Weights of a small GPT-style language model, trained from scratch on English Wikipedia: 4 heads of 64, gated attention.
Each number is 500 + 50 x the weight over its row's rms, rounded and kept within 0 to 999. Layers, rows and columns count from 0. Numbers have three digits each. The size before them is the row's rms in percent of the matrix's.

# layer 6 MLP up, 896x224, rms 0.152, rows 63-125, columns 0-111
073:496538573597492460474503496561659595501383571402446493483563619495497482639460465466450437458537470535508540457495564425482535453489579504433488470560571517528493451516601525486609484454447499526484518507472493541472435467541512495485544520442547466446383529474550508459461527492496454507530480379524481561469442567495584444617552518491
095:427491397495527589466359491457390448489487523523481586480484475513417547492455497481511451664539465593520489472450463522488519434548460536474423484474493615577437467491497504554507441456417454563434570553445486624451506544507549537455503521564431484461479544496539523521536535542465493482466538586545517546497554510433483486495505443505
115:434615502518487501527464539446485527513416579459508401530534478552501515483522558414395491506483472628543601476442570506428494489475492437471474605544573478472422476523347548492493534563485606507545531424482591466504511513465503495528501494436523570547590593454524479548496564455503459477336499506506520499495495466505508563527538458505
096:478516432497501505520438555513473447534470439536538491668479457521423555466549521373432495471524574525470498457537550559528500591570567456570516585579490487484479489484541518499506558472519497485513441508477499606408497468488533560503510483574441544550469510429481470504487490552513413573495562516489502463423476552443516554406476472450
103:436449520518675547434521435491488455471479483526550479438501447481385464471499390448589578520478557563458434461495522520449518379496448442411478524474466511543522448550507539405444496459490533502539459549500443482526552548560593468572466481613396430540571557576469548528469498476469471524553594417563512551558467590385451528517495517481
101:471562464500373438541555497482466460474455472430506444538533471590558457514522511519570478541471489518444491405508558553517468452455463498512556542523495467470496473397476553473534488459524556540407419463377445460393485528514445452600434517556473457502501551460397488443472550521512509518514539457584535435510479552510501474464552568405
118:536469504589460572443504496487583411542410476527489550533484527510425459579504469511528582443500490495459557496455454584544540428495494494531510480494517522462456445496541526389531554451401503492560488485499486461565512501456519493497488483475535597584589444485536540609529489457488457519503496497594487368582464572528533485509450505484
090:495510409425477511461494484537586450537579393500565525522499510440436422546492514464499588514566544447538543421456409485583611578529510519510483519561503395546554473536525560443458519517471511508484455566514558552396545435434453478531460532518566597513446487518434477446558589480440469490532463550532459575502434466400461573497424476438
103:495516531536497519469565516513437409509468534542501482483501515536470473500506494531456497550491451566533502467580492491505546412667522427556507526481561521560513505582407518493574462533564624500459601400507512527503484360558499576478454427362531473498512466475581495541493549475478633512499470565540479439451467538449465508657451510493
112:531540565517497445548528432510526490367522545522475458528547507365502518543485550517435451502568425506490478468477559480526498463476515485501548449535478556565483401543470449490407566406419462496460432491515554504498549516462406484599563546481439504448484590471553543477474450537558512496492468392534519495465524614563522549509564554473
099:473452428486498555544481497615544556454527507452540534562459512456581443543442503497540497411458629538520468503444375536492486443504501422476444460491464563556455506534433451426499422391566507563533465434554563469418523455397455530539477454482469530493479478472542561599491445487528556486516565566474442487390489587449544489474653493457
105:570463484443535471487427492526567436460532565487488577531503516560554547430464442556541524447471537517525481487396446575516502567469563467492548548520503486534469533567492533513487488446515449451450495547507508542557522450396510472520469539491637531604549532557537482448594590460504450502484568451454445534549491527594472397533435543559
094:424394579547572577513569522560517458525480483482511543514554518505512460535531604477559518443577551578551497532477463497511505523526494482467490470517422427560537519515434444513525459464495521664536432534524496453584512492512468526487417540481426539484498484496449432512634434498524577336458432519487519437525577439449495464448517488540
108:457468554530436406542477485522554436545503404521590488469427451457414468533434489489452506510451523468526509427505536466452556517445492542534549442489545531500480464542537506535494463584460562560490454442530520439513440500504510458514546421579424627500523582422441450509450599534526614490479492512518453420579493442508499420530500539487
119:509564475514502572489619450610549527523475542477455500486553519520492444538597532468512564504495491512461590496474426565512503519565496458440588435501457481542510496493561463502527438419447419506501486436488463507561486504483483486495568545422461511461485526489495543479543473497509522501441466438433503570540452433550441491447551521610
096:476425533491508500438559440424492579479414616510509535540453490519479479503469457483506542539378482445476569484580537488510539406464420556412493482440472556478407411557474513521510435415524598521481488376451427507476475521478447554552553467528466493570495532447440520538545490438593578525470475447495469442497505490547476536487491552433
098:414440509547405537482537432526529498530497474522448482581472548502500502651570499493559439504516394464451521434629525475502577479496472478527579377506501369516486427523474444568565510537507470473525439433479578473489492452596475523447445460479491445562444452455524517585481482531512525500526446525497558493526467511472567542487559515521
109:519475502524541435512554497545526492544551535499407495482459460583590463538424462462527473517568482477462459568505469552454483538502457425475466494571578535416566482528577497533461443458548508370512549587432493528533593379329462479445500491538456439452446535554519502445519503465473507535467502567440450485483540419571530458533639500487
092:393441495483470469519474514546469452461497584530428549474472539589465516527545429491492404515547605454501508520569549438471492499498498503504510421487553495500506397497529447517499415481447464597411451443449619411561508517496406456518578538597472550497484494532549546520494450451576455438430501532497538558569508505563447525438489539503
094:472559486559564459478557554480432455492521444557485446524503387444546496420463619516535416517425452537507492585422562501502523459508530512485480654404480504584459484562549453507541506475601561551490440437508484506527503489477477577508519591493509484458512451584553538555583580549511456529435490423519503561504527480495460508495478493541
115:520504548475409441493488455467537465550540492491519395484452490440473539477514438450523528484490517469582420517550516563453478535474550537557499407573607450451458461524518524564418511630446549478486473474461527474522484532427482505486521471513446473540470527474399484502608440414477487452536563511581460593544499485560464435509462544503
087:516547415543421514514517487463602563343525472481441453650504511415499430618549426630466514455497528491495492537530509501494404466529473577528521513503479485521419504425537487452417583494569485522429430478441441514558490532467435529631494560494471519453468560460560416464556452473568546526492511442559545575470500643462476451492462614430
112:517496532467541454476481392461553473454535442505465439505508529520441465470514506533540439486357487508506513546470456615435515547501466503552490498576469458445437491529500503511508440510431477494499519474461474563499531576475493565483535465546419442515611484497567400487616470451559574491557567501641412528565539503542579500477528440513
115:518435486487450512462499459534549517591507521430487433542469577474549501489534477481572461498440544427484501551469509483504428470509450617553498615524506497479539597463452633479497451581466499423426440506448472491568534532572494536559425463559536541509514431509518504581495518466500511495510615416483463483425529461472444513513570498552
087:424540525473433552516566545519598472497447514479511447497559484419508564511488458440517557560581570417621502619472475557546553480511431544463543513590520469525543484472455519450569410451467511490486547430498562513500429582526491523434510544527516564545533481558479381466547589479501483539504460385518447446444579499480517406547526538529
074:477561444467438495520486522480545507432510471477449487497508443448419539546453524465359538513453479555498562531495418432551529575517490501543421419398490436573499543532486492473526477452449459613440548492558557608552389379492502449441436498499466623416534638490520499449468440526507483401518467464592479552505500481592458519506502514448
086:471481443507503382529565526470472546445495573461480478506459417453431464450539417467558474493478553499490596483527497444508503546490550503453434517493470531546562608531562488454575592488531461431500533485469471523537521505587469552558487457518455536451482416467428472521490474507443535504452475487563468513502389490504627525543587446606
091:452503472440537487479498450533494458525535410498505477530537513548473582497527558458559473380572506549560585565497539413507462544534468500493588522496524603523594574413505523537555533444480475441527430514499489536626509506531529405490507444492480479472505494520502509474400527401464473530474521513453476499455468523502504515562444471471
100:459479413452485586521509483439525494380575522501466539550499469509515536470455462525483493432486405520519495465572562477481513449503463375511466518601580530457406477522572530455470503443570453439610434496442506596480483506478475632568449512468421447453516540425524596495473492525511565560449424456567495513547612472500474579487533495482
082:426468515470476496533457571512575452505463495525501544488527606486545554580453476346296493478522551463600458477505544593539425440507407456468526538522536501508438501505486491498423483514506505404446483464558508550472659548452500446493512546504530497619561546524473524450472497499511498514523462500448543450492428555441447544487430536479
100:463584415509530538468581514498507439429486518540539555438469466391621528614514568514509541501517527537454476536595541532485494546440442496487537561419481436579534483553551501523508491519467571469491504513448513534503531580566494468499532579492513455531529490441554573551519459542475500490482475550524502498442458339507552510501475501437
084:472409539524541475513500453598449467420475585469510449491531498470454454553473467561532554504558518574552524495575439491437446501475480684448578397507523493523487511546558551453495428481464511525494489455500541561505520517579531375470584553498489531523479486418474506587463419501493421427410583564488474442453431406431503551556479454513
103:507414521492488552471483512480520437429542555435469562473436526468485536412545541474451573534539498493500478585560542414392524512496510480552515498559517573489594467473545475423510478448466515481540415576529445542494486412563424490470466542478480545459593532493389447527464511493495481456472545597529526582584484441479444573543469452447
088:471470463531484509493591475580408460416518478501481540407419475490565455508439564499494473448475454499551529431533485604485507479496506570504503555544525504518422497458481537533365518482493514505526434565432618402415434566477557508507490493533499542486454505535542509541471541564633462494473500466496435493449513386449548508571500539487
104:504488442529561466545558494446475477526503564428549454491474471463564495630435496474585530480491497501606471595479496510458562517437481506587519603529521516497502575408436603500538492475585512457456518492491468498504541487496411498454447431528532574503457501444506475470536571500532456496430553352501518412533496561459567506461547449616
096:442461418545515460485492480468525540498494416478558555555453487498602567506553474535508421505473520564600528474482488505544505534550445610496452527548529566421481561468436463429392503480572478446443513513482601524600500565466570588592479571437551462420529487531520411612540498411549572534498538492482460531451537529458538423544486438469
101:433494426424480501584494506611519501433511492466569458482539500528498443461465433520509478532600426535500510429449519493510459584564558457551505526509540476542456426427605473531428539468530574564513494446416439518502485489457490557472532571577506522564532489587474410443517406440618550487488469430513557507471381448453493503532536558568
098:457559481526472418547612509507508561487481525494402497472529495446563521606504482510633557457432607473602529497562559561463555466468502532556609447596500490473501522532419518522524429440488561432476418520504492453518519489506497526475472542555434497567505538508420521561461543398497551518462544435505531542493496606560590495569479472545
101:421497401443457499462469470557569408541500404437521477490563469482437443492543476502484556593476455493536512485486504474516570531534466501537506524524552423489553449480510483425538478579543488553531519452484544484488530483474466541534572526491507501471521534572497432535416511513540400494490484461535497574437451519512523581504474509516
093:439527562425484485470548474471535468565451423536574516527607465455562540525553460537431571502489519486575581448478437414488547504600567516521513504534590479539480421534569483423496531442540463429567524414555494456535595514488520511575390467471502372484558520525554534554507503556513473525543559439508489500550412416522564581615373554507
100:474534471486512529542510479547500518472548502559544545538519518544611418424476503530498461421521496453504461471526477520409447448389411456486567515570495552418562475585458490533383460487565559430537480487535505462419460531427572532542483416492481544529427512536586508607485484592532558498549548386518522485537444507461439400470509503586
099:603486525534470515472541491489590527533568655504430608497464499517446483469533548514511471527418519453461462527526393496502555549511499495558454489500478537498494382477480521430540467452477490422541514435443490546537584523431521609493572435544551513481542452587533553474498577516522538458502500481500456551535436426433542429620511575502
129:500558483561542433547513460446449520486410525516551580504448500545447470532567436475539518458537503481481385514543473546548488461483490506567508504490599533568494469478449514494459426466470422482522479504491484560518485495507486557454569497531552566512459534482451473573476507559527436603441497417577575436518467559358498471508603518496
098:579498473410478515541420542538389451402533484604574480592528502546622561456506504476427445450490576444466406399442535444582509451503502570530469490484576580510532501506561499515470487531560524483564566467474570547510432494483456508478447569398549512526498477492509498387502436487497390483552499498488614468574519547580528440511502585502
094:500489499564486460462465503448600438480508501374543534517477462512498498549433463469446474578514511491470493491501506575478471562586433464432520520541508491461489554423544535543481541540542485444418458455459438482494469390520422503563492523517446540400573478528512552530464471566613464561497424582495494502550504474492447609592563525465
088:454482561496440452497446519546476562506418544422383490566514552462446510546609532460474508499469516500458465473464478472542473518431524493486414568469480581522566477439496612602382472447583549554442562432467542525482565554567449457544446587507504442464531435454518503510488573552510437566603464503505574566489463499532477558457545488437
099:517535493532448495473508475529548486552395448501644453605396458480578480516481617455520488514442435498417486470450544525496578505458466495508577412484478429613449434517455463490522405460546425495574452384485574445455490611581494467520448453442506509610522403472499459581524524507487543520597456577514494553516418432492508432361479547463
083:546497534452497466497551548465522456520489552500494439449505334450421635478591443408468572547480440504625511469456555521522487447419442528565504572478523556572535498448477449489407489484533522478458560489483576446494622553532530518477530455618462578523494515457517562501504480533477480524506443544493527467490538558504441556428539451496
099:520474498517511540511492539473498420464443620505507490440488558452446384478428429413480415565515449505530415483421586623475532496534495424505437414538510589445675513484533512541508487544471567548580491447566469528473491523472422496540458515512452497388448501450542427552500483603481492446491423486588468525516617443490434509493480504531
093:415521432541453438502492457485527493518553491502433492500525480507515595465476555543477458528511586442549519456471463430514499510492451446466487520502551479551522484528480504542557555536453383398509513477466460482447597489604583445487535544516602497565450552540456508512513594437507560521488542410576456630505515560588527453512487430378
100:499532494552503370502521558554515569443537476509477566560501452467578487498473518464559514458415527490538441576603486502454541514434565531481552541462495444424484475559370505494463492462516567383575478542482626474436594544488612522503481488509481518404404441570544496515502498591595509527568450422472401496551538575496528505489399558535
082:428534491574455438544488497468500604458449631515421494470557512519501583454504514545544476491513576496587479525544516470596515581419591536559522385443468445417558441486512474495522474510519555438444571428539509552450484469474409553600476413483449493521510533500508498429557487503565533592476560422481532474497566426476584479496509502472
091:520536453432481486545497562518535583460578573602510568518512564552573519521542509487532626530513511493460450519484494512496437504456463452513515479550514549494472480466506492504487501461472495492487513457507470565459481593471480521466498553433389487382476475525365507512464520525495504640524555528329497466445514547479487507478442423536
111:553445490530484485536500509483529422501479558511489531500456505409519511551469567488485412470603511537494426502533503456550481418462552449472514547435541537490546545545461488566575588538533501484579556438519498470521512454492525527509546409505588554536524458508490491447651489471532478501509629490522515460508486505487511452510475497484
105:464479488416456457470460518587552545498657493416592561534458526490466503586513553518564454487488519531584523511489554533551455509542455476431528519420480469480606387498479534450560509474536519428509633502403486535512517418616436527593513546531477438474526524550538514428506577553431474484528555514516472519467502605475512519457572468616
095:544550450495438469491416474403445421492465495468487527495520523540539552497533594507534518542467570565592486467416574548471487604444580508442483477493559476367455516502426517667479528447455537503492466424409539484406479551393574453503487419462459380480470525507524455437526454477495524410539475437505499552453553481571471486515617489475
095:537502450496557524561489523410420485346566431468533529462485541475499586496498519489510566425554491530540526484522508532479458553475508469575541497397502573423485384459517530522513552427551425544527459474474520586605477529515516516404507472523403530538464610512507483562557531492548498438512527474518543483393438516583544496497473584526
107:514486566464442502525587514458534464426362572507516610573458509560585439462445536488478593498507617521515592486433548436482463589502504458579487548391534444428563515524506512490527480590455569451424467522523448581419446451449483501506472436543463472422450518531474464531492524552494468547450502495581489483536497478526508584519418464467
097:577447436552476523464599438481387388505553552559505546577493442475567496483542446497678430435484477398446435464529515433418564452459441500508489486518532498549502551493568477454583451451493561426515466516510545479489449538570490647506481530559491483535553396483508446534470541546503515470486501501497474534446526564500544480454527482556
102:591482449419460441484514540537496453564396493508493456483568494488521501436528489512618481492482512455482469501475495544511477538462462490508466534481409538432518539555464543453510506562553489511442453559521535633514475516423504507533533476509520501546462486496509478502464405456462463449533415445490474594527383554549523498448540609538
100:495596541481485548507501538572478447491591508553535502479539525448457460498466529469423475527517485422542529459541441520484359480518550456436512484493478524347516548504491523542450463459532528522445496539481565531426489564554418497511507529565434545504432504518502397533413496578485607558531618504468442473439571474561512540545478552360
102:523512380586505536605541485564537588507435422484572520501527473376446483533524414473558520440507499455489537529526496602466501539542428463481568388460574511492588354514495502482423378465488505500583469466449478479464470473481491519522515520486408555442472537555554467482505449520471523532480633473458534435471410511465515612520586555523
123:541551448492515472526555487520511480506435616476414445485499492496521548517540486442546454505532379526542377513499482474560425543487549485492475531412648455579532523529558544457462497532621609570573569392519496529416512475459531436515489551515483511482559488492577448497441432474430457532503530492484494517418551383414512515489534503495
# layer 6 MLP down (transposed), 896x224, rms 0.0538, rows 63-124, columns 0-111
081:446460529476461506437593537482443790459573523545486491435469473462438482536487460455503507566526455445521446511459482514489433630494495541489488528531498569478554516522346459472418508555481514570376526486525559491488536495428546508489513618482472627469522511517560494544506615486478511507590436437472498472470556500532417565464449507478
098:507482442632361506515525518434581550579474432510478563511512367480554417599498502516549480461420548545474517480461528458531497537574412531497495587484498566472460442481469497406561478460586457436502409521513492474556496501510477503585536426519544502522507472568465439460478475483538556545482500469555490569519593555460572515498542593453
112:518466510498535554450489413554481439455607395551518560498494509507430503522532407539549481469542525431504349529504451562501492542514444527488493408490566513565544466417589504530477495397475441474502507519552456477484461502521465507509474552545424489514437450599412554554550418564533616543649549529444489489503503541532414519450518518481
097:533516545499503412618514619502457455438548472516379468484527503490390566413557521470402485426525566518425482486449586465514475519454590498629546511536502498511603366523547435538512521504520491517549592488418461505504361412459528507500500432556476486489516496438569452513564521493529467561553499680452604463496444511504419513422567470534
103:506523483439529391518460570491530384487469562561525531498577467570438490566416456404532536528455475540525518540529521530453455495574554445478413439382570477575479526523492481499408576525466488493471462572580415479554571496541613407416462558502533479444460483485477528487481542518530558471432497495546554539487527569436675487439475553456
095:509432516414495544441493469538463408484460561449465463398521531481593360501546450486443412454558540533408552478409466501506447547508565496485589535541513540509653377517455567566517447484431493508529479460528514588540458528440510393469552527507544466501535512493450481534477564495448406461503428485541491458474512491523654593424491452473
110:506533423453489569529424474450398504562535415570517469485500480493445522530489478500480556471575497467477534553475549406533518460491486573493522519602554554532515472551555498497462454451434514461525559512494538531570494634537510515577403399573506629594582430395458524517498477483553487426420502567497505412483499507484475507499483550535
105:526502432459517427595471547483510371591656442531515526442460545494426475491550488517555612497545500490436504533469480383462551531492504674502582539517474477550586473486529513502516488526501512574488515468472526467368465462472465448542431513536540552496455498499498468443567538477423542491587487519536475477502502460369530514522498507543
106:539478475447485416451487510488539544515495376518557461591492468513419466500465524546493556445424390479484447528570566414429528472484543376560485515512501460551553504539506538518509602457493491532537605533543454482521555566535501472524486502430551510417615480459581492460523481532539447445484547541558552589497530553462534424507393414541
106:413463599463493522473503506442550553565448530501456538456523535439480513519564426557496528529590498514487521525468533470419501476438554617489519477560532513441427559454563534528472492563484447532459513489584460552535455515508518560493467493459460563505453496453465489526565543574552371558472530444485479470460491471492488548541396527507
093:463468503511437513475480472458592641528559432465485507443517593421569533399529483581464539497456523567527448522531424499511477419440414455573357493472505484498515529631538585528515492481510427525489582475514568485404494518523406466516470494453489502475441596484566484519469462569491598536488576517559527520452471493514467518468416576444
106:592469459552436570565507487506457436524505457595518482538547474439507536463486556453483540510579493444562489523489464473479463507520413563426491567492592434502513466506599448508509440581521471466357514467557524395456519560522429448472526430465586561499426542504508517485440540563445364513423572469520500506580559430538595510529593550492
101:526548415489381480485525441498478476458562459432472586546474478468468487530564504517501447484463553372521494485499428489523565594377499508376476551497514591540570503450420458442430553533544439467436523415473585551510467611494483600422491475527595481431404469526436500462523563460542550525471484447522507447415479527434480448521518536463
103:454570528511530458529562551524549547570433439461514451518426488511450528493515555486529548490485505432516480558393374518491498483458558503625467570474507475500561417498447449558564522445539510464505494532478464504472541517541537448505527490515446527483552508520437510538420409474433445541464403524543496534574439505501402498501440529556
116:488572455493527477620453441538454518453502369466498494510493587487529434460487473547482531489471449562554486548567394501547450432514480481484523475407450445462578509442529526561392552430476471600527556526574495590528471569570493420498565467504407489534536471477471465539566522478592505454482549487503533543545520530553472513468580499595
090:510460461430406455499562521436544456522446442460580459501433437547484514487538489511442540507469463470467490462519500502551490479516495461518510520570476500466614579514490433561526597531517511478440548441432496429577617501443467578503489436478571503571538509519516617565500519482485433517483544448493527520528418580437407470465489488373
102:547529466473541485502392557490425497545548482469614409381464452504416526435553377411598450532497498476567514561450505501535465627555436550470465474587524579528509570449422528465411531533524556506537480435361437569450488550496467523464515484541549438444449505569477532510559520483645504491519470389535462441515466492562496500517500475565
101:482462449482516572504558594513481587448511480644503438430515539453492462488381556454527477482506505585463458541514463470486574476352425428495449410576558491549551463543524400498410515496534501471469486502560504560479448491477628500469487415590512589505478542504531494575485619515441567544517456533476587498493499585492494541542407560534
103:472492411558547548513515473568556326474524539549503443506438480586448463554451459528468509531510473520477489541539398558513540512555479539515571551522551492561498365435520428520525470473535552591507509477512424504494440532390533446336521494500598477506459512475434536451552533449543457453483479445465550466527499497503577571535547535442
096:514583544563509512521582494502445646520555495499457518538472549472523465476447384491533507477477477564465457505511499370470430477470461458463534471467483415465532467501570567476543415512490445557561572580503572516467454480407505441331513521600469513534567539538460399428487529526517562554491512443456379485556509457483460472469553597591
108:509543538408431466562548526510529425561491465487503457626522557543532475485492439443544469475436502461465546592443493533457556558492494501515530518502493515423395476439426523495471511464482528496563531459484523535519405532492484576399565527588499449554514516487500483576446476455394516489552461541443498544443604541534438515528458507518
083:542527539630608586461426414532535612492499489453499573481430413562447460465571477491529504608490543466542534505502506433585547565522393516562451475402524504442463465482513464425534562486575449432482470534442591507516456472494470585531535461486550543477484610492594539419502547466427606449509513491480456530557404519543509547526487457506
109:480479530529627504564490533513543554457429446416523452468519497490462566494552564419490453422481497487534495530435483467561485544513422508517544511363503540551437591533484479544404519452484461566465503420441418583523574493435466491511528547584491469504471488554527599601526436543538460465446499489525426556499358466424442434418405504503
102:463420619353452543514603532537595488564526487511436497550539597448552597424444451456502480573495491478425530507442520514477510550547407496508489551552448475437486490569565424497457464574498454540504503451559447474535454490536499484478531529499388497592508582469430477535456482515499448602509454462532565393428551469458458495479519529474
106:599498563573641487490518539540385549454566498550529517611480444600488465455494403520542477521477487502462535460534497431639450453459507439545534501343437559440485438428425459621490432529477531432459493582450508420518448451542502513473489448501553401521430534413518541544444477551461553462503508574440554591603454537479548562494469472483
091:542407567594509456419575443490421669482548527518580578523538544461525438555562489418651506478476542502463447429536505517501444508512496467449515499450562450511385523570473533439514429474551555475453555542408471547505471527439475548497534470464489518457445513553486485441531436508470412474555468476549477436581600401554410491590482505443
084:468512540498469496393514518535540624482423510443408617419470561523561545592512467486418499483540629479448498521598475466505543446523575435434537527559496418494410619490571496468509457427499552454403449503529412510512524526474506578495428546405436526616450563501502507495552500534529581540528516521533487523537495393467466541544457513520
096:486488460393449497498499471466431443382459592533521510408472444473512531570401461521412454521569578476603465442446518533529537476490586485526543512420506501484525530511548528505540581483468426500499431481467410482504478550519530391527482451464413538475534479468490471572433457521493572533534534375436498465460502412522453538465499498539
099:509484526522569437524530529570506649488519438425520581446472470510488449504467553498491495545509448478553494485561559503543537435502518424524393503520517507466556469559557628425587534468543453472574486578473456479423388500570502468577466547479478503423442594606522502499526490489462563447511443509444540504543561451458545497483463431435
094:472454590592557482431452466521429449565580513587573508459442420545542565387637445461580534438445495440568478453408512510526532425418512574528432522537473544524547542502487424487477538501502557549513492496500502484501505584485386570435426322476557473462450467564509463439503513641538438505479518399487467432538477499535501592455457487519
101:511425380536490453490482518470489431409530506468459502459548519576404487475547507489541561542462487512544464532465520436507512499446439502481483584504526546562541570484538539557619539435442497510509384520491456448468460466464516436559515564587451492498550466435461616447474455474454494482522471487571495489516539434505610515588609471543
100:548491565448528599498530572396501501452532549479441444592445590588536485481553528494479492450430401469515458546551461514534509527466496415641443586586445499508569479555460449513484710520530482531505480538534541438476554479474506542467415502506479515509517440521510401300518551555564533554567518436545583573590533528472544472441554509520
102:500505567543528501502507461526554452534528551523505456426615478497436447530451403499471496503507601440489535451535479480548510445503470477511488491553467542517499525497589615522501420428424461446530478526544454510458499453492458587447497475482543467577591548419415506496416544519437429509543526556437457552579508492454522495489500431508
089:463532467536507535519522464574599497509414576542512500563570463383486517607526494425492513468572568500500560428511534480545530421582424472518451478568539496478552510538476548555614459587470429569458476519495379503514527395517520505512479533539423475509515531463534477559488568451535490535476541581470508426484472470539467517451470516536
105:423477533460489557477546486506509468581567464424556456410500617462525578520492553442486514449420472449493429583480537552529524450560490402520557477553473578534538603467476605501545572475433484538448555510559500580560498520456429386392447587534497536489564524495432500528493604513511467532456519443468581443479548480492500527532503482518
097:516490559575571452528501363527487498673574473473555500490486555606523372537432528463397453560476499506392469540508550484503532449524409479491451372436543488565440557469504493391501534532453498440488427482551439572508573490450539515535561548527498483527504572452547353458485534458534531485547520588480524478462493484553503581520547434413
102:505453590483439556579600510560495613459462482544475424432533523415551403428473515452464548528557370407465533494506495512461570525523546468409452426535504414519478619493593545530472464532486479610540496491503392474493473478494511520438513517524517530517547441592452468507456518594600409610512439461442547522471508486441480511440499540531
093:390474500462495412660577455546437658501480581457430536476567472493476482525492580497421634500470586398489482547606505549471558463552422479558563523595399529526471385497413523508510507528527481511570480581509474472479594437573406411571476425525589472521523574450436524520474514549424480521489484544402526515471506578454451524416527504538
103:531385566424528464495435524458496519464496495545405433639455502535515507499533534475523430464591439459556460452505555422538477468507505494605528506518462448487509544470499494556547526558435485523543518537514544454486546551373532491556571615500430462497570452468472529543553488551450464545546452475498547434422526516539519439479409494458
097:542470507502542422441608517480556474580342511462486559589605422541452545586598484624461555541575461527476508579498608528454473487439587442476588486498474430505541385508514449481421453442538511450504487507496485488553481427533479518503425522462547547469471492483535491490481514465620549504512513571545490570502423572440560410491532513420
097:444403519561601518592587610427628605494552367503435570501532528471477525538471562567450552578496461562394476556467511570525518528504452393521536521490494429498450477500525488431481556513526498512525565488455596507499475450610511532441472486582551542538491496471513476493504499590524530482524513511580512546458516496607418487495575533402
103:464525468452403494565420477424604522503494574491443612489390454539514406490518606548470499439564517479456529516529444510495518517460561495498421468514483560542432534437569447491458521508428462507531604454506562544478598504570585472537574465453433482452513400521545423476489525586504479447557489479482488458439509458516537436553519530581
117:502509481505578419570499620467512572476564423485536483459539529461433484493477472497462500551556520507528483517516491540491522441408443516603496436563567546580466518482393515520430409487500517459474483430454516525595649481491498501449522561493518511572542481542470476485530483525558435497527467502574511542509490430468548485479493527491
098:548472537513438449563504602508476458424535487453562526408378542467529548495447508440407471559469509529519533437453537428484535449455425484516497557455499543563433526476521441495558451526498502594518527581414543569453513484526473554548509557449456485654437509520496371522509526560557564500571559487440485504549492492431569444403486536452
094:530612534675454443411490460494486572503519556493408540445490529447534501591476463514433561576463437582575574479432458488483592523476497533558482501545468592482413454487521542509511424525475503557472451475625496583460461546595428450561495565463436420520486479506483543540478497446516496516555449339499426610423524489515518482456478522535
093:511462538533429574498562452477395401479458524548505521426580449556375447488546515567672515548494473521557481369489545567499486517462620533510546526478455565517505455483450496595470477484517653526428524495541518448480434482517431563440502407522480512499482529472413523509494486531531485476532587479528509545477532505515574476465492550465
107:538583492539551491411387495401465506505555463582423449485465485450428409476488487542431472489550547515564484559570476553570545509561529479515461476465489561420535540515530610365450656497499538486510551436551413579581618530433495454465457489553533531532482593570497393473552503491498436537502518522498497483506491564464396411533467537479
098:560501425454572426537421580517549752488506480511436378516401386531538551417476531451387495456576454461550424508489534504546476535515464491525495558463470510532585479494522520463562492475435511439527510512493449428537524527469526444588546567558539501486562527479514524483489525524470499409596529454457518501509437527518453540417418489509
098:488515624595523464552513520460436539560509552561545459415539471483468448494471497466557518541543397562527449448503522475443484505526490559476551502552556481549406529500546515475522490530479588419550605492621449531558512426557529516537401368535493435472458484475561500580478496555495422464433484520451502541524534459579457544459465438570
094:522485635492477454446583395504511523489480546484501525492531532578470518591478557476525526488501539540555559589538520509536522368618557425472551453420500460552528471502519527425564534529479447577531501505470508463530491466470487485516515432503549508443512534457412478491588514497447547437551460443523502576520445509472636535476496412534
103:491470441472471448439519530450426490537500452397537516466526585514500535597509541516492431597453548485439503533430574563469532486512472568533412551408513447453479463598489464547498546533559447541546456483458434466470526439540464467579420441501534465525425481514474614486515498488456469503490469599457472488471460443507495619514520516575
090:479573526486446333522452436486562562541462571495534485492492527539550481489498505552524414587577515522490513427393528447573503514520587448491547508476442407452426482457512582488446495483509554555486448549446459536410465502539532388516491552519493558497460463491490420366589475522491423445494488538489491475465435577506403426431439488578
098:421461538543457564446583422505438504516516448453481397584491560480492450509474488514474429501492378519568444444537539482543515527486556578526472613471497405459574513494483522470540522469547575562539491568463534451501525412491476427549419537483563505583477472512549529416619523529582515411522457524580583526496576428487495508531494624508
111:473487493452443496602545438533485604548506502561505507462511487459570440456520542529508465578478464387527577452559477417540609501476403563585487519423475499472411457486508494518547526443538459531522512464568455543456584433471503453417494443439502527513415426567479467508530575562484426494487533601428536443471447554519553392508455557485
094:489458476488556530534485456461468605497509538489489451442510489526521520456545552553462424478555425622413548507448525524488509534503556489550532601479467508531513461590548504591489511559546546451429471506393548501466507509530508524494491441486526556533484521442517513398458506520584508517487448588455501525472426458523559540417418541677
102:463514514598599507536503531449464463514532500512519458397570502580539600461527496434465525514458545556471456465494483449521502492526449533607396511451494559594461484456540511526557420501462446527651578534479438509459481399449504440378489462495523381421489541459456517550475475463422507514470567463556440537488469567495532459524492534573
101:459432492496514374544596584515482644408498481444544400459492444396492420559508610525377491582536576517492517524518514519463566490496474433466403506537467500508545447569585535454459479517532530547560533489437548553509443482564442568529514550523525445501525455452545488564477491396497599448498484498473493524485518520523529438472530523539
104:474461566384473557519537459430530396580505498526611572506409502438561463562424450556544473457540521399552622514428538478483474421544440443501551479347428535503589525465523527476510555552452590637474485436565528536441457478462438536505543501439393384551480465436498465552582505561484439569560435412494559432518515523463511547480474552528
107:411491414524476512508451524555500601526534444471523535539445557526562586537492546511421554500495403442430477488479506454506454435413437595499458429513491422588499489584532423520466634508462567553438484544611522505524547563477523446397491457455466426455443475470501415520483666571405458473404586533495566409473525493495525505450517459480
100:450569522531546533470507534434428528450508503515478526537512558446576527461428443511537508469453458544556505485501399500495519535400459403501491577636498372472460560527493493544517502560497604612434603479478495526524430483525498565511522518515502505587530469500453511481433527516557549584493487465439536421439476555515473569595515432489
100:551609407530579558481464526496589470473484585440457448484563512539499558459486510571387477480539530517506532447460450431474560460563561570513456534440484531416557495566556462588424467446578535456465516429443646449441533418464598497518510518500497507540561457486526514468445511486478493578511443482561465438399422527487491457445542449529
105:515541474521511597597526506561569577502501502516426508503542477526517465490483529501563504436507442460505518435468482442467418627508517428408541476468469507521476535507545512552456564414599457522625603512480459481504430502476545368363568550544511569457521527508488499388393474486471508503564524569538420437567465522505541551485541536395